config.toml
hidden_size = 160
num_key_value_heads = 2
hidden_act = "gelu"
positions = "learned"
attn_scale = 0.125
bias = "all"
tie_word_embeddings = false
init = "normal"
init_std_up = 0.0395
learning_rate = 0.00349
lr_head = 0.00861
batch_tokens = 32768
max_seq_len = 512
doc_mask = false
dataset = "wikipedia_en"
Each number is 500 + 40 x the weight over its row's rms, rounded and kept within 0 to 999. Layers, rows and columns count from 0. Numbers have three digits each. The size before them is the row's rms in percent of the matrix's.

# layer 13 MLP up, 576x160, rms 0.0651, rows 486-529, columns 0-159
094:563545483522419484598506449517594499507493540447482470590466467465492441508527428455531534546535484512549488560501547518545591457455471433539527500505471522544476461521551472461546547494506494487479523511512471479498518553481575470442468496494491524472476490591517423472512519484509485417388511508521488501471506545487547510506465470492500482452447499503522551510501600466486528543486473505514504498587534516462560592509520485471533458517438458503533432520560497410534480496543497
098:531501527443490506545502493519513569418534492530514514531591480538590512523457436537464443522586471517487434528488560501535481490487521534594528409453548563481539564479552502461467504485479448519512557494546509538546435497505499479496472448530465486510537486524536482507498524585449572488535547462556539528442499510491519494470485438460472501483455461552504561477489472535585469390480479500570429502481523507505486501495446519521501462461519468493483611512455485535480540459433519
098:464508513532508599534516533472458538490517540470475399544482467495624573553591468519498475467491510531488484497512553497525432550470459413449458539388554588455522542525467551488478494513505510523542512472479569517492527460487495477474456459482428507544459467581465522458568493488439455544493499595533549508548509541470486498482486529535494486471492568474443491528519497514480440493555471561510477475485467519461523525472584521515460488526532411499511542515513547500488491467487530
094:373539536521440437497550564557510494463487534543414520526449541501494470517493467509469487511529457524518521495453509479465574504416489478510578523420488443512510516426429515511486444465501474456508509501460482498465441481509556540480533530526493533562557479490466544491472456560595519460421525502477511539545499479516501506489478497502528471456492568508555491492500445597550489513425594451541556531508500494527566453498560449516522491511524512507509395515482471438519485543491463
092:496470549522459522542566534512539449557534526536498466525512485448553495527581419449490509562464491515537465418420502522444515586577522521552534455446519569476495498509488517499484553536436514520434504536488520464452537473443478471495474487544488524413535428484419502489490425474549444535498511535538473500534466480519492576598482473494511516523507511447493478477465461461464533474450507467458493502508479508430553484465482486536515585550406497469500483563489487459467515483593534
112:601468530476427442479533428546526523523482502508450561526549473458474556520400499521469517452530450534489532501454531417532499491486508524433511485424437530505509537537522506482484516546478528480461554504451514497467437504477496527420487490447532463505518477456476571623411505552583503604528510527506484466563484496499509461594559550500483501491512524511535467478530570448508418477511456528518550469516490472488527530497494477515493473485546461550602486485500469471505481509469499
093:458480458565517577516524472523465498549474486477523523531521454452545516476536531459522502509511524508475464503547511471507519440455517548527499570501489527495471515475553400561505458487491467486494568481488440547462518473536438446461519539522485526518520447463496558435492487497491563485500512466482574448526456549547499495481473475522524491471470558469590522455542443481495509494504502452536458466420536447497526625504546491450404507599558480484493519603520391508500546447531456
097:525485442484468496474511449581477448487500572475475552440477493543483465457529557457482439567507490494447443474470517503462554503572483495524475463485509548550473584482537460499552481444451440459430535521445545505515471486542501553382453528463414573485482527481478488426497498485515560484452536447521555514439487489502511510488534552500508511454490545500445485496532527433458497556601436486488516514550531555594492507501516507542503535471483515513522520521527525516568426422477526
100:509536472458523461483463517486530559392547519468452456539483502511493511524441441463570501489484544504496440532517487501495613523516524484512435547474443585491563508445496506411532549486547535538494543483573470577441474415498522503561538481512465546493462529468480515463483454501588529509548587576447476450566509510429499523515456515563526464519450503433507475469489519487445517476521573492484519466583449467518467456455469528489514469477502466470499498502520450478518505431545511
106:557500469429563495519513505471470477497418423452497501557448508453563476492514479578448472491460452466484452572509482480511511518500481550564574522537522530506529469453533490479499557483437581567483445443532503577486445524517485532467548520449476610472521501443474517463532450510488510492451479547488491518463500462538558455474537530526471462471481446458512492507456605530503567510463488519489594492416593544492567452499557488517445545505509490539500486499566541492477503497493465
104:453504532517470467565541458518531570513484464472533409468481495403504515531515578472483491536520509557507563542472459472476443496523504449555493571507466471459455508521522460547512440493455436533505485464507468508500480435448504535590522501471528476492502546473531529493483593466504511514531485480503530470566522503485566527573510503489585533522500550446511489430547506468458513570443505587513591468468465456493506516480523520514506527531613540467546511558511538513528489472508374
107:507581488511491441531557531447478536436473491476529565562431475494485514478470477565443466490448448467491408472469552510542510527498476485483513498463477551458519502467515506457420510509458446541482469479523565555527515571542535517473512501479488453533523468448497451508459520559555528541488582485491525513502497504547439508520477515489471464379512484557575468544440504499445559434445553464504509522473477419558479508482475389542491470523523447496431535539485534514510530585539505
095:510513462533466448462512461501537473466519455533529379563496504518453461539540499517471519505541440580481528493498545537523514507428549477425524537460518472479493511480539550470417512528489519550493487455564561494430555474474489436467411436526485487496529550474563544445509620509491496511481548456485496515546493541549488504420483515489482475513493474530527435498500524433482524550584503522444532490472531438520529504561573415517478502561498532479570444493459477472510571486489459
102:527483456504463401483528502523561489519578499451500536472502413473500450520472506468515534455545485480510494512432568451497453488554538542465519426538444553466446442554570440477538505478443476527536507537464564450529500532459519540426555485542480535510524452536523531478585520544461504527496561452462520483449441511494448487475512536511519534487553478512476520515523511541496503470520415462546584476496468444510571619432511541487512484545505526490487502530452498458540401497528529
104:514504448527521527495572497473492533430517505489453426487429478507550486512597491499545450539555445472509483514462564493451533475481497521500438524464497497519470469553475573490559542536495474551506594477457559439537509456517421515571500460443428457454495537457513515481540511512481492509556536478530492507526552529548568569519524467498519591515577472526533437458469470579489551425545464524538535567467496480522478491527503445460395578516458481491466493498555470499534502511503514
099:550454527499471534452514436498490458514528502528463522580511489450518495514475489538536567449495450471494489505523499480483511540471522516554493545484408515490500533416498519524528550533479435526511534548467536485501474524487531437478506472507494520460498498437590531461554491574578528477450526591462469631473548560471528494538489486374564461436518495548465497432498520570534550417460455531528446509532516510454554553504546433504461471488501511491493488464518554532469518491559487
113:456479466517507424479512500541453494425473463477446464567437518434582498542508524515530535497539547504501536545537476523524510555529586506558574447472561493482513449496476470395463459553418474483536517492469545507554524450435547492488573491440480465524513534498542523513506522493405501460464588500483547514512507479492451494519424461559530495429541494497480485507487444477545551482513513482485479481568441482612497522521499527487517500504474536476455567471407535545481492527533548
097:522512504522495558461509523552474538504524596428478491520495515472549526563479536510517547543561448477433584507414489525505514520483505460564529494515467503526420517514497513524549519503424572443559504499439545528521536491467558458498520468487539429521492523507494477435476562506470457529563472506453553512445529493540438565483476577493496488480520515444476550467434498449593459474508427441483502502482475524451491426526497491560464516441525400475516454511494418503452499456564501
101:486564490485518475574551525546470565439455429492517468452474500473549447500547453588490490481513545480526585453502581491466499616487450514492495571500525445492515470437403535495480490464454374505448543466535555512532505531519443439512525544472539487486469477493496508484497505581493488518479499502477439481491467547457502547451547531520511534485477558489448446517493548453520585467500547525568579495518514511529455502500549492516565417436508496475448457502473503483516488527489509
107:551546502509475514448475529450529531425474457524498492538482497464494523471512497483551459470477567476558509499445476492529482515498549565536578486457528571612509517498447418472587527501453504513469507466530512455547496494493501570504449464424497563553502535469503525480494479587503513487450474534462591474543489472489485432496461548527498527556409458569538521443435504446488551531454469547553563470418555508513456488548452479504501450521567525518459552497461519542446498492465481
102:465509470527491545542588483498474454441477537535423502511481495453498492521474537571502418525458453470493488551495452533445471514506489557573521521468516551407544578551536509474471489433517465521585481481477492571529433472428546542495547504404467535550527504464488465477436472539548459476514518510428428499495500536513501444497470533491516458568456464513622457552465504444543522501518539563519513510507523520508466453473486421568461483515534490551490449505474501453472477491502463
108:467472541491521460551506572519486623471543532508509459530456460473567498577527490541520516571475459488498507485489576559525556460433568547502509499464490490576494543528477485447457500471492510427491576524562500574503468488476479450543488520448551445467479551478503487465441415522485520493508538470501443509542530459473541473497480511498494505573470494515449524548450417516524483562446559434524542506448470480578466440505515472526450498490493401464535526507491539483423545468462503
108:460486504479520556571553500499482491471530524492482496468478502508503430452463468478530440462425524581476454477487555485464514454445536484532433423507589555570476535470492554479501456585530533508496511504539526558580527486418476437526496480476506492517519474442519516486532523508515536550458562599490474487521465488436532506466574521496416577493461536507432485487509530507561512540498503527574506558479462455526461476525516432523488587522545453429541469482548440500495504574486518
105:500561426489525505507541528487516543462521465446472494502530568390469418495513469463500476491516532553529513482456524485523562489476511545419501492438514452531469495565536483544481578534509486587528489552569486478475465486428483485444522535465486614579458509463499478443461459440438566549468549569497532464529535541475490528500532571466481439448484500518438534537523500460508541580510453497464511498519495527537548497529500494448484454560549534445549487509448450468495539504481442
102:521456547534561528545554455531469505509487496495441553453464516478453509634520460502492547536519474449462532546442415511439559546468479468443509569436552475536490565490474439549457577543493432547433515489539511449493497542468489499497537536417454471463505459440485486492477569414478518505472562540472489538481498513525566460486532472502460494548521501478457509499502440462508470467467507492510502460508506537470561550487486516564460551583552457511518538535545414501495520476551505
108:559563514517455506532563546522484553584537460472491546515472499490474404448516501503495430467502569447564490545425556529479499482474489489385459490491445557543514474469526521556504437516515467474450547534485568503498455520586489474505505513514502541488450577451482491453512530500497489475490499446463569517526496463476506454528481600515578450430428486532476489447465485515518542550449492479481530497515466545437570555490532529497515504550534544467551416503484526473561455453497498
100:423449518546496540538586428451556526491510560479478485457435441463464452462467517458540458461510481507477443528573555498436520445565553551470529555483434470531487530534459496529501518457466463517492507459492465495535444503497496439569476479496500528540495490530469549438504483544484532540486529515496451500534553558548547589489514563456522495404474568434471564535418430492442519504577492439490459536537557487494530521492451509498444549481519475495505438537462487512512472472461524
105:442458468472536504446513464505424448462531502507392467469608499531507519516510503487500440555556416461557518575484514507536461566494515508501493466491455531596466542415516479506475570549492529491497526505442523510477480441479472523483504450559521433417539433425534504530505490549502554454519578501479562519509519489545528493462506519524437475455516554480500483488535473462519493533547544479579581504559437514553499495470560433528484558518451516490526530553473507539514499534462488
090:544486548496516574385480528521555487420475487498526557478418495514492438517559437502503429515502447543528443540469525502482489438504530536516543518606492447537493501500582437484422514499493566536508435506560463478444484471512477454463534505454628475499548444487459463484492452589492473524497506555512566480522481485515503460548497505527545502507477527507558476523478486500473437478456520500455504435534494467483459496509444464531500475471530524518460428451566534548551463500509561
106:548550459514511551517482521521536540497464504533526477497445496549488456499525536477423448566533520499563477489500520465476533534479459450508474536449495481429490486494475504434453523494408455446474514514497476516565480483528575533495508576393447482561479568463540501533489526573436533524484521548461493449440536532580492568542489498534558490416477597527524529464474542523494481547485503534561489563496466491407494547589481425536483562511476471503455481532470493552528546499501506
092:436498500528492503470587522529481460473507493555540470468522531495526454572590488476561493481548467531574555526476482521476499480544534563463563492475483482481478430483524476458468520483480561553447515556496421506484548456489532478554541513503479443498475466425499500486519497477416504573514520443480501490521533496510533516467516505519436514482434473482497499482444536495538501553460540492525520493539525458512502495452592363460471492568581563490519536403443457438405502469519481
095:538539502464476461527477482492404513441542472483506516527472474513525489509531502515512516518540443426447520505582541466522559473487514560562479499474559513468459468522470520516475498424473478531453448489519575522534483466466477497456454473588532488443491501502482530411511510540541458523483554583518583455554465499493456538540481515339445468483558540513474518476582531475527528494499507460470523456426527445507494457462482478493511496497629488525500495521513463555459441536488508
106:495604531523436515529444549490537527440592520473487559417487530485501502511512553433532456572547449450588476502575483499453574518602526445544508496457441490486564463542567479456495521507499459512451498493533459484514546500461440527531521503423506463459470439491533522508426483511459589557544522541487473533485462485480487508426528523519448514546539537460519474462456461525481514446525464486499447502510448492483562472530495535463486510497531540496505463523450576527511502474430548
099:574451460490476537487520463511471573472570526480460509476601469516520490582523459427511476552535468559547536505470493547474498481432490467460486525498481506450547531535500466488468464524569468441467477536593546499475448477454518462552405525510453524575502513514513526486492491560556539540406553510511484534455433461511575494553464516526476482498532518540581511492524544488521475536452506498472486461482529538509508451485495446522432465467497567466501502576597434515499561553463492
101:442431461531524501502453532542467478433526487510520520547410405474538517484497422471492531537517525505534580438545480583471484578478540560527513432514581486553500426507544503476469454524432447496531486524474515540478485505506487515530506517431490413488446465554521548479509537565432470516436539526519497518496487507480493532514457514528507486572504466411436439448561475474461523466558465479530507533578479524506503490557460527473455534501514471540450505511439527549526575536510541
105:563538466497555541451519509418545449485481459423483495496496460433499523547500411498425483534467471565489499547444469475543524488459489490471430560444482519548451519520548448504443486511438550469477559443455534445504517566560558518528504538521583542518527479498526492449524527491538528521520481552538474508508497493523493506570465560494487390468455509511471535507580522431532491543485475528478518487458487483489626530520563547480536510525538409506537508510469507534418481477501483
099:499531532558504527466540484571516490524545432523527479501421473572504433588495445509479467500499489512521541452526560475532475513484518520532538548463502545469459525496525537503400485504468499423562528453484514485510507439540489572458495467506416503535503446501503552523483498549482457495616443549437568504523487499572487530546491594482508507462458459546505485518441537427495425495466527493551581495469462505472522572566479481550493518540475479500473448442503476537539502453445433
094:496497523510463478534570434546493499499525564474548471495536541519421470537520450410489522527591498557577429431488469468507549494519523498561439488518498529599481482519559477534504499550488470502439468468512470481460482460518502477451469553467622481470486497424513448429454534549523479537488506503532495436493496461516548497471533517472519501542446542489550495457587511550570487495473490494544409457505481489526531483519449464567517496462468484509500478591521551456478556443533548
101:468493439514510512504529467542580567481449477514453517531447541492514548463550464463463520468539489543563485476505464485439473509414450491487563463487428498509518498487458486494505432500497523551498472551420517504554519442428545417482487511530478422544546517494464554482513517479471430491546526542511464441530527560531515584510447561555541420470464547511545508488439446449503457578514575451582525551498544559505492508471535465517466515499510567418513479493522517457498560480524512
102:533585561550482470503506541559451473479566497485528529486490478444561521509504481526547475502459435542510465545479483540473489551524508524475442470534520528449442452471508431475512492477508498435504544514478504512490496538454513512532535452478545524475511554554422555405462498436513454406485538470491445554557487569523497508464433471561573451455487444479497527458456449498556511547502469469539513489482514469471524494491490411579463511602501475507566402536433489499488478555530472
106:552435523488535534480535531478550471445546561492413476501460436542473535432421512562491538460508482486488528477520500453504490581470481593440468472444509520449543398493477441509508489534496540460516509486509548523496536426495537453460537484440519491557482490530506525537537472533428569464536485500571465538492547498449541566495495546607542487529520482475483511562510449437525439470497503451500530569531513540493487559518505499406489518481492457465521450491523461531475588468512462
103:537498477496463522449465562469432560451503493475440408529457515524455558507495537527525526494484465427577550409506525443576553515462515498520528434549541506526501476597512467477533497491515562534465496541475525510529521452475526517426499482511502505493404468497462476511500540519453421519447459408489533456539517519498512574498502488545546559470563519465520443518537502557435491491432503563521448470482517471494537446481499505536426522508540518487528512441459536484445452479500601
105:491491521572503492415559628533547586492539479450472417498448580488467463550486550441448461477501456504509554518527570458508523462506466539520464571447486493477508504491433529527483501470499539523515572454450523454449494454486517475532426532492517525494541521489479461455489442450522483429480536447456485494550512503458467574487509528533497511479553581481545527417385500489497498518481462481530498572535476528533523470496535492522450467490548568452504554511505523459508474555489540
092:503545500526485546489552466481507517478495489477544462570521508488519562532516559593497504473482491493449552523514485481500498495518561597541487442470494531537471475448530541424510572458469569522482565542525551482480530487482540528453469479512478549470501561488438489504451467589419542469501460459539527442445502507537490491504502514537464518491521490529583544529478532524479413546484501455496501551463509416380516528454437495517444449417540563536528422451517469481523565490476537
# layer 13 MLP down (transposed), 576x160, rms 0.0303, rows 486-529, columns 0-159
094:495460478501481532417466583549467507494461515459472477539429544486525473549478510484492510431511507410456546506490491493539579524485462534501503438471549520487529468531513440499521530500516487553516585476509465450521507545462477492513534456532562541491445511505513562540545508570559507457541428555469466502578510505472480521499532457525507468439523493547474531552427511436480508505448500608509526469572543595546448521452448551582486440491450441510521507415530490471441478485497505
095:489445485487486465527486482450543539535484510429442436477595466474509575503533468512522504486495536554544470439464573555492490554483447467509516544499495511484521517491521498413452505493504442525527473499532499477539507494476562420475561478526536461523521554459521472529520482533513596507493549466517500488529506514496466512479502485536537501562446548422563443538479546490494493412400508411476381485485499621492428435569513505528490573466519506458457514499492491525542533497489510
098:538448542498559545455478463436537513475457577505470530539466478617453529465539510497465435473476484485458516479509585466480461488469474478506481427469575458514460544552554431511451465448472470562550503590502488472489542513435545546442507497519536543511484446515468495507470516505522465537495444542479476501466580405517487493491560445552558478520423508470475513473493517522463434477552466491461530557465487521551556504565514493512544452483523477520536484579553528459508531457573510
099:500516557590464499452466528490496482501461491523401511552496441495464546518477469531498525472542490505433531532484554470510510484448553512486449608466460479458526418474559515537511526463516506465483486544466475474491519555514488520456405467526459535581435475512502475580495523478513482462513523549438552514543491514519483559519529450493506497542517516542624430492576550510445490596442531446551439466552522507472502530523444520495495488541539500443439450470443511503522529436505513
091:461565552521546500461466485506519520585472537508560474487525421483469496475502521444432486500458485475502471501446573527530508498436539520540540433433518471611491538520521483517526485554557542434475511458399492487483525508517506506463555524550514447509525456521493475540500490542488526475487474452382490538461554508575547483456489473540509486502489518494427456486458531496518472472527443476467530516457533456439583491500520551515445566545539485520553524445531454582493415461565526
105:517503503466469507486547484513502455531456482463521503534423506578434536556516475471505547528559506503525561497593499479433485450505585547463473522514469512590497490510487509451416488525528545472503542490519521502500454517439475478492372500488404500510498492504429550482484556532567479430494474515538538461475495558530499445507483487470493509504522427473465516544550479456463444469537475580521526528511486494571465451514453503439542490516432510611500491471494451542587547543549491
098:549534519494427468538511543445496565510506469583515414500517553539554470573447556484543597486540543454476521432490489453513480482530509414430461464498520529459479504396415507489532559477447520463505539466514536484484575484511582500560542451531521493453526459473562563509508506529518470530472500493474468481506497473434605560488542479498492551492493494518455387555527506528448478475527464467490494512516518525501427466496459490460519501455456532517523499448526464521518510521428508
100:508523521445548478555512477447503519496498562494506541498545515557590532495517512506432534524494528445433526468486464438486524540485425521521506402588492559445522570561602504495565463508503568627567519520438462499458522500478468457482479472538475464542481479492485463569456499523480473478477454492542538484460511541437508450477485546526501486489424525438524459493456527430420464448513473459582541516531580507531450560458470486481528522486501507506511519495511487509524468522480457
095:486505492557487558515498518518490447576527446503453510473505445526484467512519482478453462545547500482551455518484528618483475549516510533533473517589506489534461514483486486514485488523500584518521495466447454506483498486493491482537552551517537558462441525540430414544475470395501477471503591489498456450484478513502497474462535542445470556459569435475411473549527520517419514561546530390518501546567462442438466513520519499436460530498549548548484463508518545459483539484537532
094:564513586453470521488472522489465455539493501538529480457469513502559494582400409527491420504467478471512471469554490450495524449488498505442517510527458580543469486547504496498512541556489516521504492594542518478468491510513548529505576499437477516501531528491442523511511527542532552437486416461500540455493556501467535478466509455493532467480410566524479573513446538540499547455431496493490496540429528499512512528421419529474427535532536569481485450433446461476512472544527550
097:475484545495500527504478551464557542495479513603503503560478493477495548473537495475450509475572532500506523534540556524475527504482467537541494544497445531487556466428417448511487470593494476538496516550482475506510482502471476472517531470443489481496443561459485469530455444466527552495500506493468428459468537473507473575473485477535469448430464456555589419455557612522470489474470482573488547526548486531504464386502472517545559524460497515482418490439510515472534457557511572
107:446473461518449470510488512480481572582490422557502464543505517453519564502576537521488375502458557453533509549528535542526500489456490534484529539546476482436473531507515518465509503495470524493451529522477467492529582437536465536436536525450561550472444516485539438474483523432467539479551524462525414490462498509531479467488457517450477480555552476538500506521523523459506496448522475463579559550451480510488418473525493482506433485507473465465528574482478505493606584542557455
097:542582479496527507459469450489422550467486539551483503462531479466530509491503465518512538551490573457497487556498587527446527505483463519500516583533497511502373505531477406475499540477540531448493499501507498502477470476516531471480497520520455463494426518424513476503513469498485519507494472533529549535498441479530471478461557441446467527492556451441502497460441390530455514484489514464410490541512473639513584525520529461552537420474552557528509549527541509477532508525523451
107:442479482582518476465428592567472542409482539543457539505498484453493547455561506505497562474493505501478501518531529491556489491573481428517475487573556485525473515516533515481420505533495625542490462534557474571542471505456531535531424486490446462431471488475503461414501462575543487532521508504525554421542506497514545457485500493528504489533518525455485519491533516519444538481506492470498508541487518451456459436501506488567492486512506598426485472459437465455447452531524550
104:496487558496491491520458515554538582442468522512460524535415560504496433480475491475532478518468539464471517416541523557448476460515467506531528415491490473519529519596500525477425453569500504582517551517544512511546517547471481456485496446528505498477510481572484491460488512625588494492548500470519513546474506509459522542445512483532525468496490535510529496461434417541452485444511465446511457491415516534521413415470529536454496546534507521396506527499522503522508566545485513
093:499544566448502512500451477525467440509522460469491503512524521521521517476520581526455550484483511523481470490520471477503461496410485609524446548466423489520581529430544519603510582488519504458533472456539505466439481513495453553505528486534455502529508458488504602486516466560511492427570520442439448498483459531444470503524497489462552506446482595499488520576583495493551511490454609470473465429492486539487511537525488477479542524485506457443451513468468561524485554488491481
109:517465541446518488535485511506528541540466509408506458557468489512556519560539429509551481409553442431483448532527496491480476461522557572522493487456490500536408476438473532498492486518505505417498533596497507548504514536530524476529540499464568478460552474486472533452484529448500504521434477525510574454468546428521524469555498483504487516520461593540520462540503464537581503516492472497453503445480464461522453568476461527441432464475433504582540509445500583495518505560542490
091:476483508515454438377459554450518551515519439487567555452462554511517502510484530569457548556474479494548506494519546513533464474498565484510597463459501519523524529445513525464505473519437496508490423498438426550562478575485491487515503533491584446520560509522564582517522498531476514565464496534475544469426498462509506474435553475501498485434404508533485484494495527533488483561495513438590455452497522503474523503540506515546519471503475461469413475511426499549462511487467454
107:529450485548436485577420505465587537552499499521513554481495558574487562499436482487455529480516479561517451577500490463523529438570537539456469479441506554435426542484521507476509510534507530516525489506503439519457485511447504539551545490492479526533572544427465480431504537466489558535496473533496438536452546548477415494549451460512477499436510539495573546422545520459491489500499473513469562459483551550569462489449516515525448491480477423510448480468516516566513489459512450
112:487462521480520497544514430467451493549473428501486601447547493469477486499490541408471559546484481559474575509451532532511503490395527481548527518476495469557519515559452444544517507509596424484471507470535547542523455529458470496445551496514542568467523547548494608492583528569506472453585511546436451495495486508475533507452427480554527454431498494446484491466472490519497503513522450489558485471501526516448457519503522489474489470454524480540546443474459473511483580492492532
109:525520494508492510473466492494540472518520538469539502460476469471504561441544552502527440449515600548475522472545489438451479516503490537458521498520538546504473495535497618463442556521472454580527522477531478535491469464505514508516509467449510587517532432508495440522466490477444371498520527608479520480488541512536476502479470543425517436571479565490456559487456495424521508452516465512536587451424555515472551470461487477448541500491535459455478549549561546484492529486496491
105:459477537547480474516512480495475482475448454475434521570507447438593484497498500497451514489475475558483564479476585474540466505504473520503520488558507547562473512617489555492478438469456405538545519597517503529546497550473434481484514478539441459488503475480565491462542505531470475521518559519500525515446441497541489554514512552458475505563538547523544458501542546465448538545454453483529409519505485456517478469439511515484549531582394482458466428534490506441481494508485543
108:475510500477506479553470543495432512563511529479465509501491430517519525507490465468530446511495501485495521516505600532490576465480493540502511507467516476481527518491488535522488442553416342421473473562479542459582525582543505464485534543465560490502527550463533479447548474496462529505454453582500467512489512439538464555461524485533524506587409506464487470538438493494475519510449537478546495445531520561564534473601510480505439538494500539453461438527490530486510449551473479
111:528517438512500433516471454458530479434454502448441536544517530495497513511472564442518474502512553487517553453452521509496559528461534478458521496417396487610396479458530457555430534546467514527452497515559511533524549449535495564483546549526502563528497460459471511547554457452468491515536503549498532520480491529455445520477495476548515535518556557480397504542517491490523486479505460522422439468514515481521515528459431510490591455504488498567522500491528546405523492477477540
093:425466432478483443470534502496507489416529468534510446462488531534545517510524525579407510509507472415587510515555480589540477480493525569446441498524484526475501486515573517528543496488442496487494493493564532498548438490477462547455499517517594534422535512551467467426490526507465527538480465483557484517525504579512515449487490495507460455584493537530537494542463540541487529546529485539437491527490520465435456519539504478501481490526506575437493452521445412456558455493461573
113:464484550542483528501512471429539514644565484561424510519524517503606500458496515533473525433526465516445502472489578520500469532538491483514488489505512426561506470494602493480536531514491482563484491524511457502426512529458530545559530522505561553555461490445501466431522519571530486480496494522481455450496508510495463529485520445546460490517510429444543452478448407603474471455475511493514467533542467502466532497476524534532500504502519443468533416472443428470555469529487530
103:534500467479439468521472482497508581522480436423481553484511470498454487415476509522499577463500521480493515522490533467569413504572552509524549534505525476524528527518538437506429545510534505519518486522512488474508503542565506523493559527545515448429489457528516459466471585553554476613461498515506450508478544509488502512499465500464448458477577529499491454527538495470497560526492484476461505378496503402568488511556560500450549482472453392493568520549477477440469470467499510
105:461482469417487438508520482476451424506503471531530551529597474496525509463506556454475581521489485515547501527542547529545491520464494477510490538548530432480450494560509531510485512388480528460476503452585533455507494469433512499525449439515474475513533573476542442478487537526501565558555547525527456577503471426475443481494458488429533471510528486535577431526472525537494494538563499536550471457525472488533437509563503449467489609519548542551518517510480461461532464463474454
091:542510487473525484490472450487480536524485392571446439558455496543554500487549534521442477518482444483532460551471499481509508556470448449445476503496446518440504533455516551536488556495500457513530508474579502482476449551484443583498528504449534483454523479489543515465534492574503439543511474477596516474500456541494508498602430471556574402511411499534486512516512466518519525486517445496514469477462523567511466537509525522492478582599479498500477482489567486463470517435564545
105:660446503517499541493578499485479455494493441538497540456563475555500522423413466467539450546428574478469528504480526483481507506446469501486458461498573513482486476457494508490535498496528438439555515491517531508595457488531538457509540482524461483497480548555530518485512462462457529449475456553567450527485540433516498532473554503528550521499552472516486437485515567477526513467615507450500490525484473530480561503468521457543477431449465418519486470485461500480528520532550552
101:501561543493512567545439475519531506560524479483488525531497529525494508475534431500488594538489484520418477480552497557443532491406480469502538542593521529470457549489466482508539548446490477517480456507513479469430512507429550466551479536542466585453509440402451541490485537554535505504541500512565469530483485472432465502543504445435495438580586484437468524483581525551460466516564442483498534517478482534481432492518512480441515503532527494480510495457508483517464589456531493
100:506506512483492529520481457492553443585527456497555499353556482547465530499472392450500541525541464471484556512478477509457491507503441528437563510481531491454440453478450458511488443488583507504555441535454475466447517505549444458512565450524460475488590501532524459488492542421530472493485491514525529473578517501547549592515489505472587522406468501473498478484549435548474569486501544493517502537474500524526539543478485520477491505455492459457544477492525533464554545487493533
104:478529510534466547551588528530541485504509489472489571521431492552464569413527493550486458497468483419503506492451453459502552543598569440485472505461518452421458515486535534465501479467568513505550461514509512542513434559474486521544506442509479504459402505500500544482481498516551470505497485470484561551518472522504505431527490489447519483453584577544487482512434455422482565440492477599526523488512508531502456445544501468511565531462504553494506532464433542480435464500515533
100:466542475556501539529454466504460504456503529421494470472512516509476587536494443523497523544516505503504492454506543553526469504418545535467515536487575497445420591493524527425461430532452515527595474579541509495551460516438514540573389508474492440473517553567497567513480471512498459531550528590554512554442546503556448481460533465513521538475471473565461487395507500469529545496495544479497479458503523505508463413453486436486515488502494534491467484495507476524493499544486486
100:517483474549506503423507506481535559542466464469460530601474526508525514535478479526478469466545508521486449551479472497521578573491500458496551454517559517502525490436500492463512507483507463507482519520515504488530526533473423583465478487494406506509504528544514581443454486532486466533485486501523487533527469453476467520503461440528452507510408408472542415540540437456476544468479563462473492491520430570548472516568412506455483571516549423573525511523395499476531524504519566
106:478489500442487580486441502443504503459461521475484535534539487508490474504460576547446501502446512490450524510529513449494496479541499524462475491450523502550331509490511501490478508513505573505429536523482533550490501507657501540535482492532532501558515467603518549488448418584521470498514448520485497440474483511450488516473478455533524530520489544506394479518465523479558489429510515522526538481501536463548503467469482508464529481506508500552510522599470481510416464565542490
093:469443497524525501505552535535366479450435438514522501552474447432505453533465539556456525531578557515497530477564477535611490479504492505525549453467538489496466529524474501484532394500510461548549491492595511485599519532470506485448476490482454515427478500503531449445498517521521462487483494491498533493580575475493572528473476453576484482543483494486467496494520507518452522446515518507545454492500489457541549479470531474452528549484514440577458536574460459450463492501451541
095:477498484489533513474506513453437490411495473544506517523473545469489441456482455496467542452474554489508509522556506563585408564460459472501444485545537509566522493497477541432567500487439546608553433480502530543511495526535439447494475542503558550454466429495432510488528448486456492524499484469431609527490457505517520463510536475485463435542483486588543569463527523496554501444539551514485474507481533504488487474530467568506519507464460547497470512512541522490424489439577526
103:537499535421513504503455474497532483430459520553488495494457588539528513502518490491507491446560533486434502506519510502539544490453522505500509471552493489519519488441564535488413458558541541388518571479507549514498460476516539416419472496450501484498516519523502540528524513364457488514482464475402503514515530462486542569449475530484433594519462529415495506476524459487473505443528568497532507548513503467485505494538509494505438572475548595507516529471508526574558542529524465
096:445554501535535564441468502508489474516439521542457514428466499552544434484504464538519528467516494483377480452512512528471442455539448428552513461475561535502573481481473506452520482508507488491475490472464500517508482524527511543537419469497503485534510513463564515510557546527502419381564521496535562556499516508519553560555509466431491491562552516525408492451455492491451497560527471505528498463474545507489451469513467488503425486512467547578523489537495589559581483509460514
107:515541544446436548514509512432394478572506556483596521573507494478450544492509488519502505479504474561573504478497563518530495531448556500494495465494491488528448571479461487479505473522534468512517406529461463530500537532495444469494474446578484562454460473483487501485446454375508481499483497568517489487442518459481538491469488564529519477502482520481515487546540477531545474496459523521524503529461456498596530540450586455469527467426545446477529524468555492483616502477556470
102:522464463513504501568476496478517513538538484505531522474477550525528521560466476503519446551495498443505536508568426515434529488425498537464565466578489506493474511467496509480520477461520558422494592445499451582464476448536444514526443511541463563493414495428517515516487481545503548448458511521466610492471500526484505564478447436460516504465441471446520517472556462527480540454533459483542569473484448548475508495536449513491584426504500477491463542499540441527530477567588545
110:488507569471585523454522496408441550496472484504506521516500410492463485524493522406482556394573502520498589477533520560495473473476575525499489460551501522444529429448543529515456500540477497581477447475462432512496474535537552478456454528515503453421437526569497392455556544533494523491519566521493482513537532563535489535462540502476497485438486525500504475512505481464490478436489554557512461519508456527524502501559500508512503495480621476466504511531477515479518482452556524
094:414523515537538462509497471433524520571551538486548492485478527480456528472481534462548535539463535496465493502507458500515477442592511466508521515549522521499532501503485476439541541569516580528559455459483439453525450584498523495481482544453513543484515592577527462483512464505467450399515542487463488489491511540509534551392551508503490517449529568493504505515469393458486471523496571481546465443490536446451433566498518462459518547479518491495471446520528451410455511539461514